{"num_hidden_layers": 19, "hidden_size": 256, "num_attention_heads": 8, "num_key_value_heads": 8, "head_dim": 32, "intermediate_size": 640, "vocab_size": 871, "hidden_act": "reglu", "norm": "rmsnorm", "norm_place": "pre", "norm_eps": 1e-05, "positions": "rope", "rope_theta": 1020.0, "rope_fraction": 0.5, "qk_norm": true, "attn_scale": 0.289, "bias": "none", "tie_word_embeddings": true, "parallel_block": false, "extras": ["some layers without attention", "local attention windows", "paired heads", "gated attention", "exclusive self-attention", "value embeddings", "hashed n-gram embeddings", "a smear gate", "an embedding shortcut", "learned residual scales", "skips across layers", "norms scaled by depth", "capped logits"], "init": "normal", "init_std_qkv": 0.0474, "init_std_o": 0.0, "init_std_up": 0.0474, "init_std_down": 0.0, "optimizer": "muon_variant", "learning_rate": 0.0112, "beta1": 0.93, "weight_decay": 0.022, "lr_head": 0.0331, "warmup_steps": 0, "schedule": "wsd", "decay_fraction": 1.0, "decay_shape": "sqrt", "final_lr_fraction": 0.0, "batch_tokens": 131072, "max_seq_len": 512, "doc_mask": true, "train_tokens": 857300000, "max_steps": 6541, "dataset": "wikipedia_en"}
Each number is 128 + 24 x the weight over its row's rms, rounded and kept within 0 to 255. Layers, rows and columns count from 0. The size above them is the row's rms in percent of the matrix's.

# layer 16 MLP gate, 640x256, rms 0.111, rows 310-318, columns 0-127
size [ 92 101 108 106 100 103 106  97  95]
[[142 129 146 129 158 135 155 131 130 160 101 121 141 147 146 120 130 108  91 162 110 118  72 116  92 118 126 115 126 135 128 147 166 129 113 109 130 157 133 133  75  92 104 135 147 131 135 128 132 162 136 111 129 129 119 126 127 127 127 135  87 125 117 110 129 131 107  78 125 166 147 142 122 171 177 105  89 146 127 106 116 149 115  99  79 148 113 127 130 151  78 140 141  94 122  95 128 155 128 188 147 139 166 135 151 153 139 153 150  88  64 113 150 206 162 158 155  87 122 125 107 137 131 128 139 160 119 105]
 [121 118 140 164 130 144 120  72 132  55 125  94 139 113  97  89 106 114 142 128 160 112 124 111 109 134 133 139  94 185 141 130 121 125  89 164 135 136 120 169 114 122 154 141 156 145 133 112 118 134  99 106 113 184 159 143 149 146 116 116 120 133 126 171 129 160 149  88 110 159  97 144  76 128 143 107 154 120 124 103 106 185 147 140 152 137 107 105 101 118 136  99 142 118 136  98 100 134 100 133 147 113 145 126 106 134  86 127 117 141 107  98  89 147 151 150 117 105 145 147 122 121  99 161 128 135 113  91]
 [133 134 152  76 121 160 104 104 143 110 131 172  78 142 116 130  87 126 109 113 109  89 121 146 121 155 121 128 113 109 101 118 109 132  98 119 143 140 147 155 103 100 115  77 111 145  79 113  61 115 117  92 118 108 111  74 116 161 111 105 109 106 109 114  87 135 123 156 145 126  87 102 123 127  94 124 182 166 109 115  96 128 147 129 147 138 117 121 114 124 128 114 123 147 104 105 103 146 119 135 105 143 155 130  96 158 131 122 115 121 152  92  83 142  85  89 106 153 151  90 139 136  91 124 134 120 122 142]
 [137 122 144 131 124 165 102 170 167 146 139 152  99 153 126  98 164 131 126 131  97 127 125 164 116 129 127 136 153 111 158 115 105 181 115 143 106 101 159 140  99 144  99 115 126 121  96 133 177 162 146 130 144 168  75 115 134 135 122 138 141 131 162 138 135  88 152 143 102 129 155 102 109 129 161 115 138 122  88 123 145 133  86 139 122  79  75 143 128 129 135 147 134 117 163 115 137 128 119 130 124 131 143 164 154 115 101 132 157 142  83 129 107 176 143 127  63 151 136 122 113 111 100 116 123 132 142 122]
 [176 177 135  94 141 154 115 141 146 106 107 131 109 104 117 151 103 114 114 132 117  95 105 166 127 114 114 184 109 112 196 168 116 113 134 132 174 163 103 127 119 138 122 149 121 152 147 157 112 144 142 107  81 127 157 141 135 154 117 155  78 124 126 147 106 180 131 125 119  85 135 149 128 119  99 134 108 129 130 103  69  99 112 144 152 113 131  85 131 138 142 128 143 170 120 132 128 107  56 126 127 141  99 128  90 149 138 121 145  98 123 131 136 169 148 132 102 168 147 146 118  70 108 134 131 106 130 165]
 [136 137  98 109 171 143 164 154 104 102 141 127 105 158 111 165 135  91 108 120 160 111 147 128  96 173 143 154 115 148 132 197 125 116 134 162 126 127 139 148  86 113  93 140 102 174 144 150 135  80 125  83 144 116 134 116 143 107 127 145 127 116 125 116  94 147 141 138 191 156 138 112 155 127 126 107 110 121 144  99 101 137 137 164 107 144 147 149 102 110 116  99  89 108 141 123 119 127 141 191 133  92 113 134 117 150 148 100 133 115 135 104 142 126 149 120 181 173 157 144 119 109 110 121 165 128 153 157]
 [142 143 137 121 181 107 138 108 111 110 114 165 142 122 130 155 150 105 153  75 132 107 139 139 151 115 107  76 130 108 136 100 133 111 162 137 121 127 120 102 131  98 152 122 182 104 144  99 134 150  95  97 162  50  99 115 158  78 128 118 126 139 120  84 131 153 123 148  92 133 112 110 133 136 141 141  78 202 109 148 112 123 133 107 148  96 100 116 154 173 155 102 127 144 118 142 138 158 130 115 158 152 135 102 130 136 139 142 160 156 136 125 160 101 132 113 134 101 116 139 140 110 121  96 152 112 131 121]
 [147 119 133 103 122 144 122 135 121 115 154 134  87 145 118 140 161 120 109 123 117  80 132 118 155 176 137 119  94 125 156 140 126 193 116 150  89 122 131 168 189 122 129 129 154 107 144 123 141 175 144 122 137  82 152 143 104 188 137 159 157 141 163 158 162 111 134 105 163 118 115 122 155 112 122 146 158 102 126 126 114 137 173 143 161 121 110 148 121  74 108 132 148  98 121  72 159  89  78 115 140 129 155 122 107 103 114 115 142 117 116 135  85 152 103 155 132 123  99 131 131 100 121 128 171 115 107 100]
 [109 122 124 156 130 141 105 123  97 123 171 123 107 141 135  93  69 125  99 132 130 130 128 136 128 140 126 163 131 114 131  84  76 107 119 125 113 192 126 104 150 156 131 127 115 120 135 126 127 107 118 141 151 127 133 164 174 136 103 130 144 118 129  86 163  78 144 104 101  82 108 152 133 171 114 169 131  82 104 150  86 178 155 115 119 139 135 139 130  96 124 125 165 179 106 155 138 133 116 128  86 121 160 120 150 141 124 165 126 101 114 138 101 136 140 182 158 153 147 127  94 173 135 163 122 156  79 148]]
# layer 16 MLP up, 640x256, rms 0.113, rows 310-317, columns 0-127
size [100 114  94 109  98 109 101 104]
[[ 98 158 125 160  63 114 124 127  81 161 150 138 125 100 129 130 111 127 157 164 128 144 169 190 172 110 123 129 122 169 142 140 104 116 125 152 132 134 119  96 174 136 125 115 146 102 123 131 145 137 117 100 123 142 134 160 137 111  43 117 201 124 141 112 111 131 143 140 175 107 116 177 133  97 164 152 106 152 129 120 103 153 129 109 133 119  91 136 110 122 143  98 110 120 114 162 114 122 141 125 103 118 110 139 115 124 119 137 132 119 154 124  72 111 149 140 124 140 140 121 131 134 145 115 143 125 149 102]
 [123 167 129 131 118 104 130 151 139 114  83 135 147  82 188 179 168 100 126 147  92  82 155 133 128 140 144 117 177 105 140 140 150 108 182  68 139  89 135 115 136 132 143 102 127  99 114 155 137 139 101 104 132 129 117  95 137 133 144 152 103  90 115 108 153 109 137 174 119 129 152  88 133 128  63 146  97 136  97 103 166  93 137 133  82 122 145 144 114 152  88 172 104 147 123 154 122 110 106 135 149 122 153 135 125 113 169 140 149 135 171 152 187 129 121 133 147 145 119  80 132 126 133 140  94 112 139 132]
 [129  98 117 136  96 138 123  94 147 139 106 151 168 121 132 157 126  92  88 151 131 170 129 130 100 146 112 175 130 133  96 173  87 101 140 145 160 133 172 132 112 130 140 101 107 113 138 116 130 149 110 105 161  92 121 109 132  96 114 130 142 132 103 117 145 119  98 119 177  69 154 155  80 132  90 134 123 132  90 120 123 127  91 144 106 145 128 148 163 123 133 135 147 109 120 161 106 141 123 149 151 103 114 133 122 122 126 145  98 129 128 141  78 160 109 129 128 135 120 154 155 135 115 200 161 166 118 171]
 [169 114 117 125 139 169 138 129 147 119 149  95 120 158 104 142 118  72 130 140  57 131 143 105 134 168 107 151 144 101 132 113  80 131 115  80  99 124 119 138 123 128  83 146 159  99  99  73 131  97 146 129 103  73 154 161 126 143 117 162 129 149 108 125  99 107 138 120 163 141 151 136 142 137 115  89 138 123  62 146  76  95 116 117 141  95 187 146 144  84 135 137  78 140 126  99 128 128  87 154 122  84 111 161 148  83 142 107 114 113 134 147 124 147 147 104 191 127 151 111 136 107  74 115 122 136 131 129]
 [105 136 178  81 128 155 103 181 137  74 145 147 117 115 169 141  96 132 130 125 133 144  99 118 180 132 124 135 135 136 139 131 109 153 133 136 142 196 141 110 150 144 135  99 119 127 168 142 156 136 122 117  97 155 145 124 109 161 131 140 111 163 103 130  70 131 140 127 119 147 107 135 109 152 163 124 107 113 106 139 114 111 142 142 134 114 120 132 152  90 134 127 132 114 123 127 115 117 117 172 132 157 139 114 104 132 114  91 150 117 136 121 152 137  85  97 115  90 176 114 124  87 135  67 134 111 140 133]
 [159 145 189 109 145 106 133  82 136  83 115 109 142 113 131 147 159 143 109  86 135 124 125 168 188 148 168 148 118 115 109 110 143 159  88 130 143 116  63 130 142 147 137 110 136 127 121 134 126 156 140 162 123 123  99 118 109  76 125 141 150  99 162 134 137 130 123 142 117 106  95 138 123 124 131 141 149 117 136 126 146 125 114  93 130 113 141 101 121  75  73 163 132 115 146 144 140 104  97 131 126 128 144 117 123 103 145 152 149 122 152 129 121  44  87 155 140 139 122 129 139 127 149 153 116 142 137  96]
 [129 109 135 130 128 118 150 117 111 115 120 112 129 128 145 125 147 117 128 153 140 162 178 151 165 123 118 151 118 108 148 129 104 128 122 125 122 124 133 108  88 124  84 135 111 118 100 105 160 111  92  96 135 116 111 107 118 102 112 133 131 143 143  82 113 155  86 112 149 130  76 142 101 124 152 140  99 125 103 115 103 126 116 130 126 143 130 137 106  94 106 147 142 153 146 145 143 134 162 149 134 112 105 139 158 144 155 144 152 163  71  97 119  88 124 125 110  93 140 122 147 121 142 100 168 170 135 190]
 [114 127  95 162 134 129 125 128 143 153 114 156 171 116 150 140 125 133 121 137 104 103 149 100 115  93 128 168 136 162 163 155 145 123 137 112 154 122  89 154 123 139 123 118 103 113 110 147 134 127 111  89 104 112  74 108  83 116 112 122 142 111 179  94 153 100 156 144 137 141 131 143 146 130 117 171 119 120 185 171 128 163 148 120 119 117 155 143 166 165 138 144  97 130 137 137 161 142  92 126 114  93 110 109 160 152 142 132 125 118 114  85 167 108  85  98 148  73 141 112  76 132 111 143  85 121 102 127]]
# layer 16 MLP down (transposed), 640x256, rms 0.0399, rows 310-317, columns 0-127
size [ 89 105 104 116 103 112 113  97]
[[ 97 114 114 113 152 178 143  98  91 138  76 103 150 127 137 131 169 131 154 134 119 103 141 107 133  49 131 118  98 154 167 119 113 104 100 122 105 120 131 132 150 150 145 133 133  90 134 108 156 157 114 137  35 127 123 144 121 134 112 113 155 113 131 136 107 133 167 131 128 130  95 144 125 119  90 130 125 159 119 112 123 136 101 115 120 143 110 140 159 168 146 102 145  87 119 113 107 105 115 107 111 147 110 158 116 147 129 132 116 177 113 146 132 101 153  75 146 145 124 109 145 123 116 142 117 188 119 147]
 [133 143  81 136 142 146 144 127 123 155 134 108 150 117 134 129 112 135 180 148 145 118 137 140 128 139 106 167 124 117 150 147 131 131 153 125 114  78 146 102 111  96 133  87 124  65 132 139 122 164 113 106 145 157 134 152 126 114 141 139 138  63 207 106 109 146 155 133 121 122 126  98 106 160 161 125 129 135 102  83 142  95  94 152  84  62 159 164 123 109  77 129 153 112  96 147  98 150 135 125 143 135  98 124 107 130 152 118 154 130  98 166 107 146  97 162 135 152 150 120 135 135 106 163 136  89 126 139]
 [ 84 113 191 128 171 140 127 145 130 164 138 159 126 140 161 180 136 136 121 108 103  93 112 103 108 124 159 112  65 129 139 114 120 122 106  85  90 141 121 118 109 131 131 132 128 105 172 123 115 112 131 181 128 116 108  96 102 108  88 110 146 136 114 126 119 148 133 116 167  97 176 133 137 124  81 135 120 130 101  90 107  94 117 118 148 181 110 128 105  98 112 130 143 147 170 136 135 126 142 174 140 163 158 122 131 132 163 150 100 129 148  96 135  91 118 107 174 116 146 113 132 174 129 137 125 122 153 152]
 [116 136 140 107 124  78 110 146 160  68 109 151 127 108 129 101 102 108 117 146 118 122  95 165 116 135 136 141 143 126 106  82 146 117 123 133 172 207 148 113 126 111 123 134 145 137  75 112 181 156 177 110 151 114 132 102 162  96 135 163 141 131 121 125 110 112 145 121 113 134 128 107 168 149 129 117 145 131 150 159  98 108 140 106 122 133 113 105 157 139 149 117 134 172 143 132 148 102  87 129 135  92 123 139 124 100 126 118 150 145 134 128 146 124 109 120 118  72 133 110 128 121 123 120 167 121 124  77]
 [108 136 166 107 112 143 102 120 142 130 136 104 141 126 135 124 108 161 122 124 140 120 136 121 169 149  92 175 112 153 136 103 153 115 103 109 160 119 102 118 144 159 149 136 115 128 127 136 110 103 156 116 180 113 127 159  82 190 146 117 116 142 132 131  90 116 174 105 123 120 129 121 100 167  91 115 151 151 175 139  75 130 171 144 164 145 162 109 102 130 125 125 158 139 176 115 111 125 102 142 169 111 165 107 123 151  91 145 154 131 134 145 170 145  62 144 120 118 152 155  96 146 119  86 143 110 117  99]
 [120 118 133 162 127 100 105  82 107 109 150 213 176  75 130 122 151 113 140 100 146 105 144 121 166 111 122 122 132 112  91 120 139 129 151 137 158 106 120 109  66 118 138 156 121 153 100 122 132 152  75 126  81 107 114 112 121 136 142 105 199 122 100 108 108 149 115 138  95 121 137 128 143 147 109 116 131 155 141 114 152 145  96 144 152 124 116 145 105 108 161 128 134 142 108 111 117 110 135 154 108 128 139 120 103 144 122 131 139 147 141  57 135 130 153 134 143 102 127 138 162 159 143  97 169 142 115 117]
 [133 123 144 136 145 145 124 139 147 152 104 122 143 142 118  88 119 126 116  83 110 124 113 185 146  68 133 127 140 158 131 170 119 131 135 134 135 103 145 125 136 117 153  95 122  93 131  83 101 130 122 180 117 119 128 156 146 127 107 132 119 102 107 156 140 150  58 136 114 126 103 116 116 130 142  90 117 123 116  93  63 131 136 110 131 150 142  97 154  86 149 157 116 137 119  82 100  83 104 128 178 137  88 142 102  95 110  97 138 166 124  99 140 113 166  86  96 145 122 138 125 106 132  85 122  83 131 149]
 [101 149 164  82 100 106 126 106 136 101 143 149 167 171 146 145 118  95 139 107 109 133  88 132 116 145 132 106 113 126 156 139 163 133  80 118 146 122 135  80 107 151 105 113 116 172 132 146  97  94 108 160 148 143  79 138 160 124 104 109 120 144  73  79 183 136 140 123 145 160 108 151 146 146 145 142 104 161  78 127 146 122  83 130 191 151 102 134 100 145 122 148 128 116 122 141 145  95 156 150 132 152 121 121 155 182 152 138 136 157 139 151 150 107  92 155 141 141 168 117 125 142 152 126 106 147 121 143]]